python train.py --n_layer=11 --d_model=224 --n_head=7 --n_kv_head=7 --head_dim=32 --d_mlp=896 --vocab_size=2048 --activation="gelu" --norm="layernorm" --norm_place="pre" --norm_eps=1e-05 --positions="rope" --rope_base=500000.0 --rope_fraction=0.25 --qk_norm=false --attn_scale=0.177 --bias="all" --tie_embeddings=false --parallel_block=true --init="trunc" --init_std_qkv=0.0316 --init_std_o=0.0 --init_std_up=0.0316 --init_std_down=0.0 --optimizer="muon_variant" --lr=0.00866 --lr_mult_o=4.0 --lr_head=0.0057 --grad_clip=1.0 --warmup_steps=200 --schedule="wsd" --decay_fraction=0.734 --decay_shape="sqrt" --final_lr_fraction=0.0 --batch_tokens=[16384, 32768, 49152] --seq_len=512 --doc_mask=true --train_tokens=216300000 --steps=7055 --dataset="wikipedia_en"
Each number is 500 + 40 x the weight over its row's rms, rounded and kept within 0 to 999. Layers, rows and columns count from 0. Numbers have three digits each. The size before them is the row's rms in percent of the matrix's.

# v: layer 4 attention value, 224x224, rms 0.0669, rows 125-173, columns 56-111
# o: layer 4 attention output (transposed), 224x224, rms 0.233, rows 125-172, columns 56-111
# q: layer 4 attention query, 224x224, rms 0.0967, rows 128-191, columns 56-111
# k: layer 4 attention key, 224x224, rms 0.0967, rows 128-191, columns 56-111
v125 096:474464438542501506558573545534436502499468502537502488468474466553431499501481561533546466543501428525459440512385544488495486464523453512551424511492483481496443526461
o125 111:524551468537479454435502518532514533522486455479547456510491450493514501484559531526497522515435514429520585482515520478479493450567517475485474538558533538475541539436
v126 102:443627534507422453487561516588490525547517454489509473450480509571500444488487461506494514558500464410470524447531539460521520432536473476572542516494468550497527552548
o126 122:543457490476512474465462449548540490436508551477472486502490553398490491524530444484580445530479462453499524490513494530461495546501524509468448489526466555557604465471
v127 094:531556538453514509501527509519433534536470542528458497528521507518586472464534586513489436463490540513498505472523557529468520512500439450489523526456518498462503518483
o127 104:478476478541489477545534554489482381497480604476526484482495511441508554514509499437476474522522463589499436595475490516546561513535482525557446439551450557486487516474
q128 095:500387452567531574551528564552478546446460519456503492417523494578536560537513495441515542465492512476541409504503516486465506467518469495563473462505471506518559514495
k128 069:574455510586576482429488416509554528442511476483497477501534517467538448486491511490559473498446563490482497518485516496444530467504479510487490471550492545504449421536
q129 083:497547505444491463538517473513590582485447477559495588528472521466483511523415480494519573482453473494478523480456448479486510548469581565494504464455452525553504558547
k129 088:420547519408456540466448483513487442482483480489482501538543473523426497494518548521524585478565523542430548532513543523450445523552515432542435525546481481471424498555
q130 106:507496546480515429492465517546525432561516555520500459576541521507464546469569487540585415383510557463445451481520457499482482480455524526505518502450466517464446529462
k130 130:492547464460524511478466478442473368470527465518478500479514500512519521538523520504584478494502525483469480487515471543429526481520539441558508408467578449525480501507
q131 087:494494476562516427477480566479506471570573543504492457514588531532568591497611502495553438577498553495534419473494447499385491540452460487538601465498477497476475531484
k131 093:475548584502448535575520549552441474517466473518535544555499484496487505505520512485481473423517503464396448522550534428542467439518576518505498533470519527478514480448
q132 085:525499454544459543510521547501532416507565511503462522537491578536498559543558447501587430500538460534472508497538522473419504449481449470497541516483429510425473564496
k132 153:425546523470492529560520424565544577456449524532448477478438485465532451478513493484413513544515545522522532477465566500477465441516488535429500507561444527510521513508
q133 120:490505520429444522551504500453489523440469431467555537528416535458478501544473444483409540476620519498544554549520533459485479488527465500442481522523532482531497475497
k133 074:417556542393555533542472503525413454450446487527459483471467491544608558521515510466495511461555526489436557460503428493520502485529557504533490486510479522523473486495
q134 096:502508525515501498601520475508514487498442526482541525436567484562608588515490545496458470492491516540503468433518472438508467553550548493553488510498472448476462445490
k134 096:531566525519485500439499492425457515489520532488496473501511471492550470545486555500495562514488533528546502490432486367507585421516602499515497491463547506431533455489
q135 095:472455478565440569537542481474515516483485512560481543495530466571550478577528524482488482442470572530395500526507483549546523474475583481469487450541441549501550523525
k135 098:531491453448493524557499534458506561497552475522521489542426534525503514428476542531529499456543466498495554553475531487495455476489490527473534509486580483562524501460
q136 095:572551491444497551520498461453500547579468471463457499519457533484459429488528490529445443501511524488496513440537527508545598450499484478464524429490477498469491619426
k136 105:485497524425502456502493502509486508515515556448547525543464452608436503522490449533467489515457473456445470426543494564486415474510433491513452442442570566481432550481
q137 097:480527514521536508499501454458575610436585512541540511537522423476527493500499478499453523508437485423533487509459436473513502521488495523541523515472503515578507506502
k137 104:526455481528483445489542487526547530527452475507536515508525502497524557458435523484484511581505541469559493501527518482484452474471480469456532528535512512511529526549
q138 097:466507505528520571526507483498441451403441488530489489493526476479440529533485486520478477506463526459511545564545528504540534440504522561432425523518555431496564475478
k138 101:513522522522447535559499451545482472449497436466538535526555482538443545548535554474480439469433440567461501512531550509474469463535512511493525518545499448478528502542
q139 096:456495514479487507453489460404500552534427514482530471510545466502537443494490475500518527503500431504525548443540489536504517476469495593545499425570534509469401500476
k139 094:525424523497536526511504487551454512554490464523510525554489494485490451508516532474443488551512515499435527494497517471541573528445459388528451541481557475393457455475
q140 097:500496524520540456511551556446518543468510531485527535448522559507457387502427497476432494508517546483426483461483548510488544520515524490486472493518459557456531480490
k140 102:460510537492480470502521518474504476537428506575441490532478522485524460498544472537462476564553550498529506580555497495473527419532428508548458474539471493512415477511
q141 095:453475522469449509548474482434452582459497527432571535538463501515527473476490495526500453546548444487552486527515482469529587470483474510529507525460479471563471530511
k141 096:467450555517472473498536519541463499532503527469474456463492438499523465485450503407443495564517558526545403554500485546486533451497569504546457482447510450508507562520
q142 098:458614490473541550511582479469463453512494528567496438459471537548532491408506486511541448501551486520463538492513531521459464474495474494561472434503486473516513453567
k142 095:489475505516487457476518515520502497527504482437550520511529536465540491492531483534498500409425511540533571548491404476486537481485514465513572468503577528492506472499
q143 104:517497492502481519486506507440488505503495562490522478457518502450485429429560509564547442482514487518540477471384462526440515507513555443533586460556556559415500529505
k143 105:487480451487466532424522459495533524522476510456492460461501515499487469490473478490523532453503491485513546488517478457524476568417456509532501492518548520491512581482
q144 099:481510483522485468516472504465522486507459482550548534521517575517498481550481521466496462486495464504492414464560606563493480456499484469489453463474501433488516506422
k144 100:523490433501490531482510479494479492534544589499467448472571508483455519509482557559489571453537515509470465485508441498427494513473520529491558459514477547462513464501
q145 103:556489458545482509639503591475425465499507520492474516549521497512479470508496504473456533550515476551504504488440497517452452519549469478470504479455498485545515479525
k145 099:513510489417517453468599495518415490498504475517562587457573518499507545515438495525453545572537479522444510490589529522499497531577511545514521488466485579442550541585
q146 105:495453464476437435492505429441512487434466524486514478451549524569504397511539508506474518512541474625537519420531512539534582454566463462546563564536538494488555518498
k146 102:441487512518446477485437470512546473486484545507575525500452509504510520543534490485430527476522541509521480409494485512510543477552453523473465554452424519502451502457
q147 094:510537490533480523503464488498505507562419524437507503554554478512515511579485506526557526458533522404539579430550512469465511530477507488485512499503441462462470548469
k147 100:518523500514562469501503452465470477508562518472539508555526457503445512536500451496545498494486502493473513456480467530472513519484477534471512525547536552550533454502
q148 102:461519507605482445507506509511449585432551516465450415504525489532418514531457500495525508667561551441520503426523460500510457552464488447468526542507461536497487478517
k148 097:537472474500483506453421549422446437471518522474488622521467448486493477496511529509486473500500460507441558492441568452533465504518502467468515507479444465518522518538
q149 101:506531478567557517504523479503542475473494472492497486488498499492536524500510511503506532491485561562537575508548523492493532505495493543472570473548546468544496477477
k149 097:390472488579540476462530498449507502493483481564547478497468434486456489518583592489538514553481500510485474560493558482408408506496442500508510451489498451484549517570
q150 089:467509512397487458462475503419491556546542474539460509525487501451506560560480512491498576492492424502529486449522483590560493423479536411517483445491477410542472529501
k150 094:588510488472466485452506508490475479532500530507555438513554520519458445503538538574464403516528492465510432506589506512501471519521520466462496537466492427548487565485
q151 099:549437499480496493512507477469542511450518525489521532509461506496483520551429545477520468438538551475499524498455450481501383516475517471502472535512469500494509484503
k151 095:514500530476506511520426540491533601432564472490514504445512510474508574491525445525487528530531481521492456483493528500506509493535504593532473497480456499424510488572
q152 094:486444463501477461529521549548391511465473477522509554502580456458546490536566471498497521575485480459511498505495480495471559485563447512451548536488530522491491604486
k152 091:488497486483537590442525506495540503478459517497528490502511523506513500505489527574460462471535491494507517479533571532482462531577557478507509610574498490485575566510
q153 097:521496564517497459491503463451485467490509483484516535504474484426489477524563534482434563395545534461369447553560455472559460495444510585506460564446525561446491491472
k153 102:560562472485560500511511496475508472422410532505495529419422537435424543519562521492527507497496447462485442469538461511579542470453501510546452463524510470584576469518
q154 098:459492463437540494499442436462502456452494489469519514524512497553458426504471528561504511432452489515508540522524549508544522493476462559472475478570486453523509516497
k154 097:467488509504503467466518538491463497493432496543535441544431475523508512562494531511578478479528533541514501500434538486588534455484476543516484452432454549495496497498
q155 104:554484455486505543543473510487521414462542452529452471490531465519438463526528526463471464549455565520546534437477525545466426595449469470509581437504518515508524504559
k155 104:501463463540527500483522500517499504528511517482503432409420503515535476483463518460488465514494471545419464459463498499492494556533495499571543418551538528489474478462
q156 099:528447534514461526517490552517417454477552550508476417503542500542563510476515472529516468575525466513498446500500569570484521501473551495578456539549521476465460504493
k156 095:438417492448511498519397515503524573485544483531527519503548457438567536608497570445481537509466576487512448486535489474509573540493486494529519513484429532537534490521
q157 100:522482457558507469488475562520462567522493564481511468506568508483437599439493489529494491495501506474458462511487485569453527502568459517456527547564538493478502519488
k157 104:496453513524505486460489540430483483491508451481440512519491554484475458441472561502547450492545524468543508482491469502524495542456445519532479533543511507519448533606
q158 094:491541484548472485574519504478567531527492491563495576550482527504489479530557460496532481594422491558546487467544508493490477516436554484560449502520468527559504518504
k158 100:515457484501517519551516500553554569479521454488518491525538456479506511493492540553558468449492483508537499481548470502442499585498490507538454498483518530505615503446
q159 100:475524479455464470514522458504481525493444557527488539463533496445409509552482446533477470573545492524497446470484528506485465454457523470531468499529433537529479541487
k159 100:493558462492430417424447520467492509490515557531429434527499471475549528498453494509493460518499518563493493469478542467504505533553458517556505452579454457588545548508
v128 100:464428481532555497475494515515535486538408458571531503502489539491437487473378568496504521494524516522482502474465492540416463503510458455502464440453526534505508519480
o128 097:524491529540524512516456458521544530499503532474495475549552538551523573511569477456509486508556559547469521518496541441473495494463473530425498597502548500465505480517
v129 104:504475500493440512527504493616529410542527466506513458400519483522583505466499507484556450492523528553506530468436520523512527496521446537488493536548453489446536556458
o129 102:496488572527522467475477466453518524437415587445518484538522506469515491477430510506502570535569543435477503498499491462485504527454579488518554531472474470449448515498
v130 100:441560484520493520487509495520537503484525483516414479454513535427520423550482518508456494436453498448556464448529496426473468487526531515468473514527461458440497490525
o130 096:539471511467526532527549532438442505489541528471580480540462425590488555451465474493535512496507559558457555518528507530408509516459490478497460500542469474499443494391
v131 103:476540522540500541523481533476482417554515507430479521487483496474449553470511562576472558527514476457511504482511475506454504484514505539580504496478543480451480479423
o131 103:452510481490462470518431476507516535494422448495537534478496519528535413461520499468422485554421480447484518539470488465539598525505520547469544501477461516474529511545
v132 105:439535468559514533448449506463539521479471492558510454526531480536448430589451478485557485501464499486504459463485494508509453434524520475497504543498452528480520510421
o132 099:477415538517408487545486561474487529494449486473520470507559553474542543435559566613540510496532512454504453568416508495522592467536521480471525486515506475483454508564
v133 097:499559463536507439538473450475533503506489512486569506438510458453568487545529464485505508517512481457457537512517521547473504476554453549537577521577503420564493510472
o133 095:451433542498506498517474416473503549475490433546473457564493521512505473513496553460510556498571453491488501503512524531539541577437494524539430474489494536468550510518
v134 104:527396454528544511550554525553548497473469527515578520415502548529506524510497594548501487530521553531484496511477475519541502532579523472509468456469570492494543469429
o134 096:551542519427481475505482381501443486554458450503490445534528464470491382481526472504521558437547561547474542465474533456503518490462501487475554513502494521463432557481
v135 104:550439515461420496525503543488569508526494491497520543506471548505491548490491482436541557513472420531545487492433539539425509464479493490476510552499448480542526517436
o135 101:543525518484515520494487558464501536508481544470512484481534541436568537484478503519444430497526530483576495475513496407473516477551480485482493425512500489529416487453
v136 098:483573515462436531543547531549533490543511445470408462409506480453480486476440528467501515501407547472503526538480494492495506523489534487523489504513493577547508537417
o136 090:516456469478502509473486549488493522480485527522488525510559573488524517558484542522504503539480481437514513534500496578514524536549523504518447570489535455456461441519
v137 114:483483472483530453480462467537527516463493462455475460502431545463540474547417495511529496460521483406481503471437474528481486482558483497545463528479482588513532503447
o137 106:434553489560492494526435511479520506475474530512513565490559454488549564555517511566499490473508515515522483544516521500519550503388539528501505492493523402456465445473
v138 105:525475554495505552525471497432462471490485444508565550491522498484500470449494511485526545487550537504508516511498515557480491513528512520468520505459434530498465475510
o138 103:489504489439503479469566524480504583546524544486427520550553519532462489562574452511462446536498462550447533489553527490502583527546449400496439439504499538523505509506
v139 102:514486487505526482584502513440553502514554542501440559486508522515423468530504493477463427493512460594524518567486509459445516542479517463545502498506471448481469519463
o139 104:535556475546460522502469523512551505488481448478532469522506478496477495484514597516487457494462564437498506426508522479577465512485388533435507551531504510470561478469
v140 102:547489479558504489526422537465477496584527531490522485468480479462452507499520497565531555529478525553457495514534537437470431542514475497518533523539491494533460508551
o140 094:471499434412545530563530489546482447452489453494529477544472459503562424521522477536444497525520447427510495568463513594564555485523506564504440522575456491491550507450
v141 101:428463485545452511466454506571513524479465483539457466490491541486597525444486491514493513512483580451502515506475499436576448548516497475515532544516513572421594459529
o141 100:461511525474595515479482474491478368538499525429440463567495439464573371528484548512453510443532493545443513507468512504529499475486520549507497527520482463568461543563
v142 103:530495474480479548537508483492472545526531460529461500509484508484487569423532486469539560482513424463420444512551517473415509481544560480516506477549539514519515528520
o142 094:481523559574521391399480526462399455521478497434511501493488532463539366555508473433493455434514506463532536471540565468522540490537536546452488584503501498472526498439
v143 102:541467562512502531502515375519499451622519517528531510514489479472415512421516439501493536416434479517496448468440539439520532502511522539510567508495480522440477493502
o143 099:481496453520503471449502526505493461415579485493509541517512491459606441512436532445490521470545519467447482549497435467473558445415460471453455532506544527465599468565
v144 107:514442393472550498470473444508505529545533504538448516438499519531465524461468493435515552495470548473491502511482437513537479422491479494587495504516519519533517379511
o144 100:517493551504455507493519527493464579507512542506536450466591480494444467477541462464566449449559493448489526487472488524429484519503499552461476549448477552517490688478
v145 105:560520524511526495503447517515522432555529494503482506521463562497482563433519570502496465477521481486484545516495436511565535461510471602493529474513531446493456532500
o145 101:449473532494448490508556421505448470485428497465558467456583523462502446470484516525485532416525515595439526457542426490500571479463552484474455603475505487493485578479
v146 105:474506476505540527467515501439511518466463562517473507572529515456567452441588497531538524452440462448479542465463532497442434472536521445504549588492473494477459519476
o146 093:492494518518497551546487489476433545530465484482560477485466469515496557486477554569473527463467477540497391561485507443569571412476492528504469479517551459484489493440
v147 105:445473490460525476499461425523560494542496575469480574466498461521550483509516503493483486582537540494504483503497512527480472461457568412501514478458482440554528485517
o147 100:457469461559555467433512505489473427508526457572530487476572561443494457485471515502514511423496515513526508460500589549426486522553535543449507496508542483425416494487
v148 104:483467450514454480511534554502499535532532437487504528503528503539527454466505472422430515498504465492492562521510551523552491514500478582562499561559506515441500464451
o148 098:524527518461537542501460473480554538482512474532489508495491501533412547508448514503528552494458545461502432576492480500488518475543503488474472474461513471524421521531
v149 103:504470445461526532542592503502591509452480494498487496582530522484518524502540551513526404516459446463506522528520408509477449501503478473501438571500565495551496539576
o149 097:467518489517580463552443441507421517566519426542542539462470541514538567419522495473423480463515510448471492497530553486504503469458510539528570477563496554446469565504
v150 107:447472442539457454550497507491461519431446427458550502459539492458554475512492506494485522474441467455486518461512546450572473519522568494496559512492485417562499494511
o150 090:515479431503517566498458531533482411500552575503531524492546501522521515483516505454459454441491548521466432459471512507454495468534515553562524502481478443470517475525
v151 106:566510486447542553440523505514493494538499480495495558480459533399546488502506510477493492569539502503484523531562570555476497488513511507478523516533569454545550419470
o151 098:454489495533591484522459454488461492454524545436533412403506514592449532458544503593506409462468521545502490562540499491509565470449501523455509486517454494529426514509
v152 117:530483455450543566492528457510497530503482499475522534511464509472555492553542538412539548538578469421408512512478526571528493487514454432506465487500401555522438493509
o152 101:489482521548469429506488472490549459518506485480418452441555403525491526450422497517528500521462507533545490507477484526547538517568523604534542513556550516476515493503
v153 100:406525483541441518556529468569491542449479467479525511558527532510525529529521500506609517569503527465475507530543520514454362479504499508531488498517507502490550555436
o153 094:493459486505549445497504508495546490487532512483504472454497454480516527450503562530404497468484468465488553525461502500542526517477472551452526469492537492516431431504
v154 103:529567437460468458446543464504562444509425526422575526471495501544476483538456479491488493490491446482557514484492489528474517614496537542558493452470471487441462569539
o154 105:521411496520518563514454534513458469470538451544424505447433511494475516532559499545514487496507488399545506462518529434485503420480513420552523524539466543546577472546
v155 105:507510497527487457465445446579489526464502463422545490472541506500540474498477516439516481480489485533514439482515495528528443447510514475520496476466481559473517491452
o155 097:470434433493455508503525546546505614504514533512566507483471472444440566554525477547467526461509554441457520519552589482478483508506507534569532566507499458485522495535
v156 097:486457469509461519528456500498471484428486383570464503460557520545499494526532514509564493466500476518498456502523540525431557552534488411518503500482454471531508490573
o156 095:537546482501494498470517402455522460465504563451457508410461516463510492515466497527395490453511532512547510480461467491527517535587465517458543513486563544441573502460
v157 107:484458458497501554458484453519447473527513480423483420546511482454479473519542514490564538562547490469536537545477499533427519523435431508519487518581467528412526414372
o157 106:485499530532521456451460453479520554502508462487505522502501406492538604489496468453492485509513510467502514467515434433492537508539505479519496473537522490590468548580
v158 109:534542507482479505476518455502464520469564520473515579532496544502585464531525493473538427409562554543540480531546527439528471528536499459538478475525496493513464489466
o158 098:437503475616540520539492533481531550565487531531575523482471440548518485560452500539491501453467509495501504500517433530455526463397476520474495514493459496475458510529
v159 106:431495546480564473518570554486493482471472511563513560530510350473478475465560514495507466470443524498485482547436506462477519496487518521588478622534527449523448553523
o159 106:506544447473491570475509549530515637494485520465521490488488510477472519529452485505526536494511453488510556469542540549473520470515444517472460411424468479518526455470
q160 088:475463499481457459484449505485496537497540468563475505456528507436455492509520508477448485529460514511556542458483476504507539451506477532487474476465499533464471532478
k160 067:458512482467560497449438511515485431480528483463530540530497513509539522492515514420516533445526449536518455486500500455448579538625481427490434551473476442502448527579
q161 085:462517516545558390530516585526504517461464455560509430499551500523522476490481525495498485504478431510453467492543496457451503576529536497514462536472511439548415509499
k161 068:541466468438527491430503446527526458454555589531508604444486440458514490477530496529484484461481523537427602474517517538534483460464467485524416498441479461455496513524
q162 078:531502441501478502428472534392452529466521504474451553478592528477495459522517557515500481583532566549549518495442495534419461551492418408544548482515516484515516496570
k162 116:502451623481503528542516514526493534488443510541534542531445469482473489500438492520497518407514472483479539554557530437587408474499560536518458525498420515506559485484
q163 120:473445592548451532452548551476458561471459491492511547480464447565543553500411589479494535499499474507535494506552510502586530443524565530542491535469543454516505485489
k163 104:530448515451475559519447486459538590541464518492449544484492457457558485507430513507480526498511443542492478495509506503569429490497498485561471503578539490533499511457
q164 112:516544491480497504496529421539527390509519531507444488451504486498549440488448518554531432459477543546401490508496527478513507514441504423507468509465500475491497475490
k164 078:576517471569432493507484486496536485523558483509471519493479519463473473534539514512591479565477472486465448468481524496510494506484456438512456447474545442490471473512
q165 094:446534463454568504513460441516536433549540450487459449477507528456496468527580459526528507488496438474507480466538543504497450514462412477433511515486495506471507540554
k165 144:467463560453538476555548507477487557462419522530505543489494499526529473470440450446424535485555516469481546509488568446534506412488508496536492437624451515508479501475
q166 092:494515467453464475470471446494529506583574432518511480494528447479585461539574493563487474475460505526577535454531530496416479560458430532503561514528500464419522497506
k166 093:579442497481512492569522497469497599502493576455541482494457418491595535497517526555424540444522508498577482514512535556519485471437537534480509447491518498465396420511
q167 103:407510522557533525602499454570496444476561452523427536500513486460525463525501531509432481442440524536503435563471511497516499550539517567502484433464487543569506447578
k167 098:477495508533533519548486551588488519509536483429500456470561458473411505468490491524545553486424529411515411467448492456506546427516608547488506448601460527554549497517
q168 088:477481447566559533557506462471573494469491483422437509521519582500485536497421490506508513447452533506431498479475466453486495575495443529525507460559489490461495529442
k168 092:484507484465498459480544550542517547483522509559555436523514569480557581489449498500471445446488545455441574503527507503518483547500481513442485532532566539497494524502
q169 093:508493568527462515466506608551524563458496472496473539579521546538578533474444502438491478568493488532448426522555508500498505533511457462504475466456428463451476492495
k169 095:505498494532430579468455538524456485500500454477529487544475503512536531488503521520421550529529502556490424534489490494475475525514497532445542442488481547435501561462
q170 100:494418505429441482513523583501472481460468500502540464541528502533574555556542536485585452546452486517530484552565483468520550474419575509465573495483530484499540487467
k170 104:561381451549540594570424571513496476523542548536523518506435463541457546537539573502475506477523498504457502429502384432454494502456510532559520409481517532474511464509
q171 090:508528446494529527461492585500460540475611537547504518444552491490426511522563516459491472497482484477487453511526483470505508481543486487496555507501494516486549599574
k171 083:544553457461445542455536381500534587495506514436464538479502512481430461477558470499501495475547541541471555519510547499471453499481480514498485474509547534475466506513
q172 091:476502436520521484573544515488463467481553480491456504439494535461532586507600494540491511491487512538556457443499540500508503438484454439500525476507468450453475442506
k172 095:489471428453534509438493520522454546474485509405494494510525522463500463437484395562530505475477495600548504416506492530492515516487619488498482444474514519462526475524
q173 094:452543538509447507481545449401539458549499509596458499513538471556524533507495519473477447554506530532474486499518542508502493493506501497463550497446504507535470506457
k173 093:550452520453494514490413463541509498426514435522496485505559468560582512548539548481545479521491422449516544555514459541491434480505510521508465473483387475507435505454
q174 103:460536493507539546518577447485467478482562573574433494484507535535548457500506524522540463547548472472481513482456545495529503543466485454516439504499520536509491481522
k174 107:530548515559499506491451474509455485518530489498533560497470529417529550581557493518492449524458519508549469467520489510544466482503449450517510502429539431496513467467
q175 096:512504551446475508513514448453620533478540556470513478542499475521537420619442458523475540459504522502487496499477490522514564461458555612497482453498487465522456512379
k175 097:468498535509493448508424512428470493530517493517531482485416532438545439491545496542489508479543566467449519582517542466542535424478469501484425480497459511471466529485
q176 095:556491505504558479513551516517557481489482553518455518488465432499501442459508526496462493429454500595529463474422512512500472500489533463461478475483475567478588506501
k176 098:470509482494467497491489446530569504482505486470486521428530447504528516589542506477508564554500499441491420463558530535509459530513493466564516436462521542508470545548
q177 091:528492504493494574492488522488494599463500510459535437536442457558561531525517595470472448517557378496480478558465487550552473463505495532531470577523404490503536447477
k177 094:558473542503521518563504508466491528484472453490620490491478458528421479535527420444444484492488494482504553515510524519503469553518469555517504545480520557515484467525
q178 094:414563475471567500555471450538434522459492557445490545517508471485537499491496503483519466472469464473514429522450512538466521502468527552560492483469538450415489511474
k178 099:465525545482503539499587526494568456511501529467520438495547421541530487502462474531438506440491484477514442583502525547538520513518501506482601524454551472440510508429
q179 100:460520503419452512562523530559518446522564538530501464481489554459439473491519449526478522560489475527524502544495505515419533509540470465570483515506489496460461483529
k179 103:471512465516520466503510493451402484498479542469477438517392540529525488523547483543521475534500524565485540550428443400479501557519509442545564464512444571520516471589
q180 100:470557515552499477520485457470475489507472509463533476420493521421534504514598494459572490509486527476496522504373544493524546480469499452444529454482507480538472558448
k180 091:527581492536493583467427512497468541455480555452498490501496504512525559545506565489518436473484542538556489520469511418442484554535507456473479558487523492486509453524
q181 098:532556528491526492570464485414499435495537457498519492542513563520432459488463514457487495522472473576520511422538469546443492497512455515495495451482476509478513558539
k181 092:498568507494511509520516431459517589475428458462564500564528498477516461463490561458466483551476469503531442449542516467525469494478472407526526498509522486515525411598
q182 099:467552451637536564579527476500430482495450516434559544535536482551511520489492557494491508544450432525525467494505482544512490472515486511450461547497493493489551513480
k182 091:430490472431489527533538563556513454520530541519511579482471564498458503464499564532516456433462421568491496588497492520499476431581526492517507457496447486507459537550
q183 097:498420470589524505475485549490436481521550478543497539507457441441522487502537471486491467535434510598500520511548582505467508508481522449495528490482466547590509569500
k183 101:455488500498553594512461510516501540496537483503500489570492424492542568547458500466506531451495421570498463495537492455470466515507513416503514499552517414477525513478
q184 090:543514468495499486575457449545506512481526474512542480550471505426407466531488543457535516452451547482561437508519520516493546482503538531501517533475548532485564482457
k184 089:528471497480539491501448478514485568491499475491526550472533454542513448477509575481503496508524521585442516481542527572487619511527464486519610432574560539481497513419
q185 095:496497522502482544472471504444506430480536521441495420496443440488469515510520538481458501641553557486491533480454447532407549541456480450485521497481493505504485503469
k185 096:501448552516492558533562465488489491536525466404471467522403547423615488514416487488494469504529488520558571526530534497574489530515469499495475492467504516488513470491
q186 102:505537437422506464482475461554491505511431442472462463496499583503473442472607489566556480483520609485517597500427478493461463458565438458503589531529415511567551535549
k186 096:563453465503497454473558515430488517495446539498456533401498507547574421489487458492546577571545507476445518445494422482474486543464465522486510517455528479542515574466
q187 096:488483490496496509528479535549542514573484562501527497519523482514487519425450574449480500465539525514396401563470537494551514426418501527550484609473524438529501517505
k187 093:497451538453521489475547520496477519446456451507531456564530464505539476474556442447560413484515518517557518438496520500486531500491528522517504460482617487469517484529
q188 096:523497492450526528458501485525481527475507498511466463470543505512524487485551508515559536548560488503501502513504505457442515470486397470418491487602485499547427445486
k188 098:467508434498508554485562497593435503520553515552460539501479497566530428548529434469503455411546473571520488504452579491505528532438513477461495576543519576526443543487
q189 094:529548521541532503425476494524518499398470465446539460561481392583527418542538472471497525454567464525428449570565517512543521455505423550560476502473529411480444471443
k189 094:435567428548485476525461545498506493463381483478481470508497475516419528494577495528530527465585518516435542500488538517493526511444530528542454509591463534577577443538
q190 091:514433446519518469458474452439501434445492547431509465537439453487561539486535494467511484492483530474496467531550464544494477477516512504445482498505465491578558490563
k190 089:458418491506525470624494534471498524521606496522486526531551513524484592498486524492536408496515440481519537529513500467519388515501508480488514517520534531415572545482
q191 093:452535501536560516536467521536524442478565428556540520538496544484564485462454512529476480426448515520526490493567549541516456489540484446486554433491494492535560546493
k191 091:480476433431457459495480449590506516566553501471488495476483452515531507473479486555436542495563480481469431515494542474522456506463459457552516564503464448500518475473
v160 102:496539486508551535483436540421458475503511510484555518473492543605455524498514498507484566504553541481509517492515487498495545490630503525489429510477501488502551484520
o160 098:481450551509521446456542494544491518446474536518490485476536496445569463554494523524502470498522527557514495448406580497486459527447521555549534492506543470477453489441
v161 109:534475445526525532408485547499484490537455489528468554507487508470502504453520471467470499487516430452507496578508563575446501474532557490459528491515512460467528526463
o161 114:448525544501500448576557538505425419472489557537516483475431505497532497510414451481469503467478488533486462445562479472514509573525571585568543545468480500474516538466
v162 097:482515511456532468479547544418484446454532467538515511548465528528485544478457464546500395491461544477545519552497465448538499492449510509476487468551589540495494455489
o162 095:527470494563488570566518486524492501576516527551489507482517507544487533521521534532486504506532552514494489472480483508540483528508495488419487484423444566483523501512
v163 098:456523522520461485429501463558480505507528518454545512523496482453484473454470549465474481471568549563517432516578520552480475443497542484425518545467506543522419486531
o163 093:520473447537510504526461563532502514535484459563445496552466515545521572536446506521496460498401570502496461499452568529522521481490455505566573479458475419486585438479
v164 107:484490463463514492547519518487500527560534563517502481544529414509489511541554393522521452545450441493506521521449460521473435415467465452509505571582508483556455538483
o164 099:483464536487502439443556410475532471506440419521490536457509525528498446463527435507503522415577579506437562548484440448456482559493515522477527551551516546457495481490
v165 096:536413602518490469468538464481465441500486544568519519425495510505555537518523418469477523552476494521424488517526472506567529482455465491515435490488499395531503545466
o165 097:547504456541480620515467532569546463486504491502482579486460450473494482481477533555443493521464503505577492574519480501460418540526513505460582502483556546504493435524
v166 099:471495518463537554427438478429458530459484487461493448561503522495479497498525544484487538496486424518551556429476504539496485518551477608507472544493550509462560504520
o166 095:557533466445601510544560533522508499572584533508425585496425573456541530467478491524498518466509489471493489497504470479396428562538512491499452487552449531521468484421
v167 098:588490531563423523501610529522400496542506518520548486483536469514477481581470508431539493526487560490493441509567419480463487524521489524479541456526481536516533470452
o167 102:484519489514572534592491473505576430524463443465468473503439612450497516555438550506494562481577460523505478570481463519463462539489474477467508494519529473557442537521
v168 104:485495501500440520508521483530560452582535507544488479579501412526492519494483445458497449402479497449517460564512583495498479532479478478486496481510528497498459518506
o168 102:573442454466517428562534528523461477464539498508501561496471595485531481449555482516423484543491430498517610408492456555532488499520468442471488538492459491526565547555
v169 101:551419562473422446560499454501561498531562480507546476486540484527457596458419495547459474514528505511407401577476499599540456522466533489562552427512490537465482509466
o169 094:525494432440480579489514592515467494494489493540439431452490463494390468471539486482550482502544495543593576482477504493441505551514464447441518501465489536535443511525
v170 098:538466548462507517490469583510579471553493539511464487466507415487548416509569454493541427481593510427433579550480559489546497509540455479488444493536511460474485494545
o170 089:411528483480487444439560407533462496561506547437584464529552539413411516496513574468506480469448549500513484558497454527514543546408538525448526604485546487566480530440
v171 109:515504521458457522525483498451485486509519531445508508502482542475480529492505509521477511600507591507447471441449500494472442525510524508471511501455523507431566532494
o171 106:413450496488548478507528493553523557486503574549508494491544460443527571515458477457571477510551439563513460526508507538477466482453497513573524427496483435577556426495
v172 108:523531470508476532504471452496508509498483546458485534516527506520484453422499538557533519579470514517485467484520432429500506489500522476601470470490495463454507464551
o172 104:443492502513486508528426516522505617472491466503542563466494448479493585540473447471530440466459457495557512521504527537464444490518451572450515518438488465467471484486
v173 102:468484552521471506494498524415472474535488517531463475495539548480491536439479523478495506574489531421448436458533469491509494497602453538499551434509543549459459532439